config = dict(
    hidden_size=64,
    num_key_value_heads=1,
    head_dim=64,
    qk_norm=False,
    attn_scale=0.125,
    tie_word_embeddings=True,
    init_std_o=0.0561,
    lr_mult_up=1.18,
    beta1=0.95,
    decay_fraction=0.809,
    final_lr_fraction=0.0,
    doc_mask=True,
    dataset='wikipedia_en',
)
Each number is 500 + 40 x the weight over its row's rms, rounded and kept within 0 to 999. Layers, rows and columns count from 0. Numbers have three digits each. The size before them is the row's rms in percent of the matrix's.

# layer 6 MLP gate, 192x64, rms 0.224, rows 183-191, columns 0-63
105:488497433566476538497491450524515453449499427447541491509502489541460493538581480458568537425526501464496450426544534514527517493535532525567520493492575514524507510526498547577423501470524557
084:448505470451499517488571465631543574517549450566557499552456535508509543503481534502546532475502516486495516552485499501537516493526532576487513458551468555569469453518523500480475499457475426
106:462470527545482504502539462582530542433453495519422461443534499549525469438550506523427451494520513503502497470491596524528478503526567536474524490602543549519487440482502551482464501530478540
094:511512474453517499522491471468465476489514486511486490472483502573477471494557491567533477488446525453486553527490534577462515460517454498477573478496450508415479455425495549498473537412586601
099:509504566469489488533515510460499530564584515527532509560452557569454531475494566538502565563485487521461523505485548549492503412441408471477435481509496492481522538462504498496499554477424533
109:500545497501486499512520487508557525525497421555515557467516427428481531471526456503556456435515477445542459564492504494478532480485590500482483413520533509499529439516504576442464515470579548
101:458546505502461453504428514493521503519538535487434504496495492529479518490450513557555551482497509540544464494473582453422565475488483516493512558542560575540461503422520461450404504463451519
087:593511491533570540516501519466451470483508491511449505523539443494547496441561461576496462504519494495518528459567522531494526537468517544493565453534597516567542540485549536541407520489490491
102:491478461508442502508520446505538493501551563472405487520484509441543457426474498468544396541478526509459504490403496447429533483529420479547440510496542521454495526537498500535523550511488504
# layer 6 MLP up, 192x64, rms 0.231, rows 183-191, columns 0-63
104:443473534496428581506461533504544569487498539513446463553482501576500516514582451499559487560507558448463481523462468507500486561527507550553471450483476494536500475486443536550488447570455500
087:510516507560574499511524525454490463458478523507475507528423473512531489473524464498445486418542557510547523546510481534434542523469516415561538555433545523486483465450585487510521562452538539
106:423442452490538454525542478536515442513478490466483469441482486552496522476509544485507534433545491494498458520565477501546520536629583549497523463569460446562502501525482497505523483537446518
114:514554472537519508475499482536526492500542549395525608453523539484484508554480534489522503438507507506473520531486520449496497472533448544500501553415466543501439526530506487486601533594521536
102:500422496563511507492510517543504520472468498517569512481519454493493526502436567525485545493518547541551484483497521523588514414451517465480516482459551587569589509529510494454577501529481563
097:503505556513591542519529505509506470507462497444516440496474451472532424497523454453525503551514479521553472548480548562538488487584530493526421520475449501584547513444479480527494569478476576
104:518503518454529524500488445499570495552480465460425455543464510431517446503453498441501480522468519487479594501466478526462455537509441468478429589454486508473473579493471561570508506500543466
109:536508584441484470492569467498518543524485526522470477455535449487515501538511562489533444439505478547476462478448462477450471506481500588521445422476535501454431477541522510521541592497432480
099:535524505549578509588506546524416511517503475554581488504530449525496539460467466456399471484520498463533546514485528527517419451508462458472522452513504560533509488498530496433519449439473480
# layer 6 MLP down (transposed), 192x64, rms 0.179, rows 183-191, columns 0-63
107:466492541498532466490498595436448537485545561434567572552486523495433490500517452537584509453530466474510431548522560470476530498444500464507487502492521530488501485547460503574500488557514443
082:575474576506506485502485503563427523432479473505400532492512496479437462477519393434475476495462516518514519534489442510505515508545583462502440459475500538519418516509470488470496486554492535
104:436414477500473484549475549468577500494482529512477472481490479512513553507431516501548474416431460460482520483477491500477490535477500543463560553473464468511540539524557525582490602515476572
119:422447501485463460476451464499472474582544502483485501411496524429457553510542463433459536473457486531501500509535494416522510527468501541465579460511463483511575475500489491469581456551478493
094:455507474561470534503461497498539564549551516466575484428479536527508455460547489523532529459467553474471523518517506520574487451408510547559420496467507548490552518515490410475495557501459520
100:519513610533581576545537475534553430526502505504548501595520526515490515451502471554484593529496460554492510469468496486518440504522465494510475512473478460524506463464474530549576531471546519
097:473438530431423516477489531506566507540553536506483420556509496523512516537539506492493560496424459516553517524481543473498487495572436507469385542500487514481494474534515574522468545566509515
103:530525568505460514561455541467495480509466510539439497507480498505529503492476490511479487538414440494463510451575502545534567468519526457591501515530471468464469457504483580606535565533482550
095:546462487455459486525549512500515481552522495479378447505439532488550473540444608481523505506475491566476531493449505478448471505484416459552543538526521514498481455480470504556441547471486528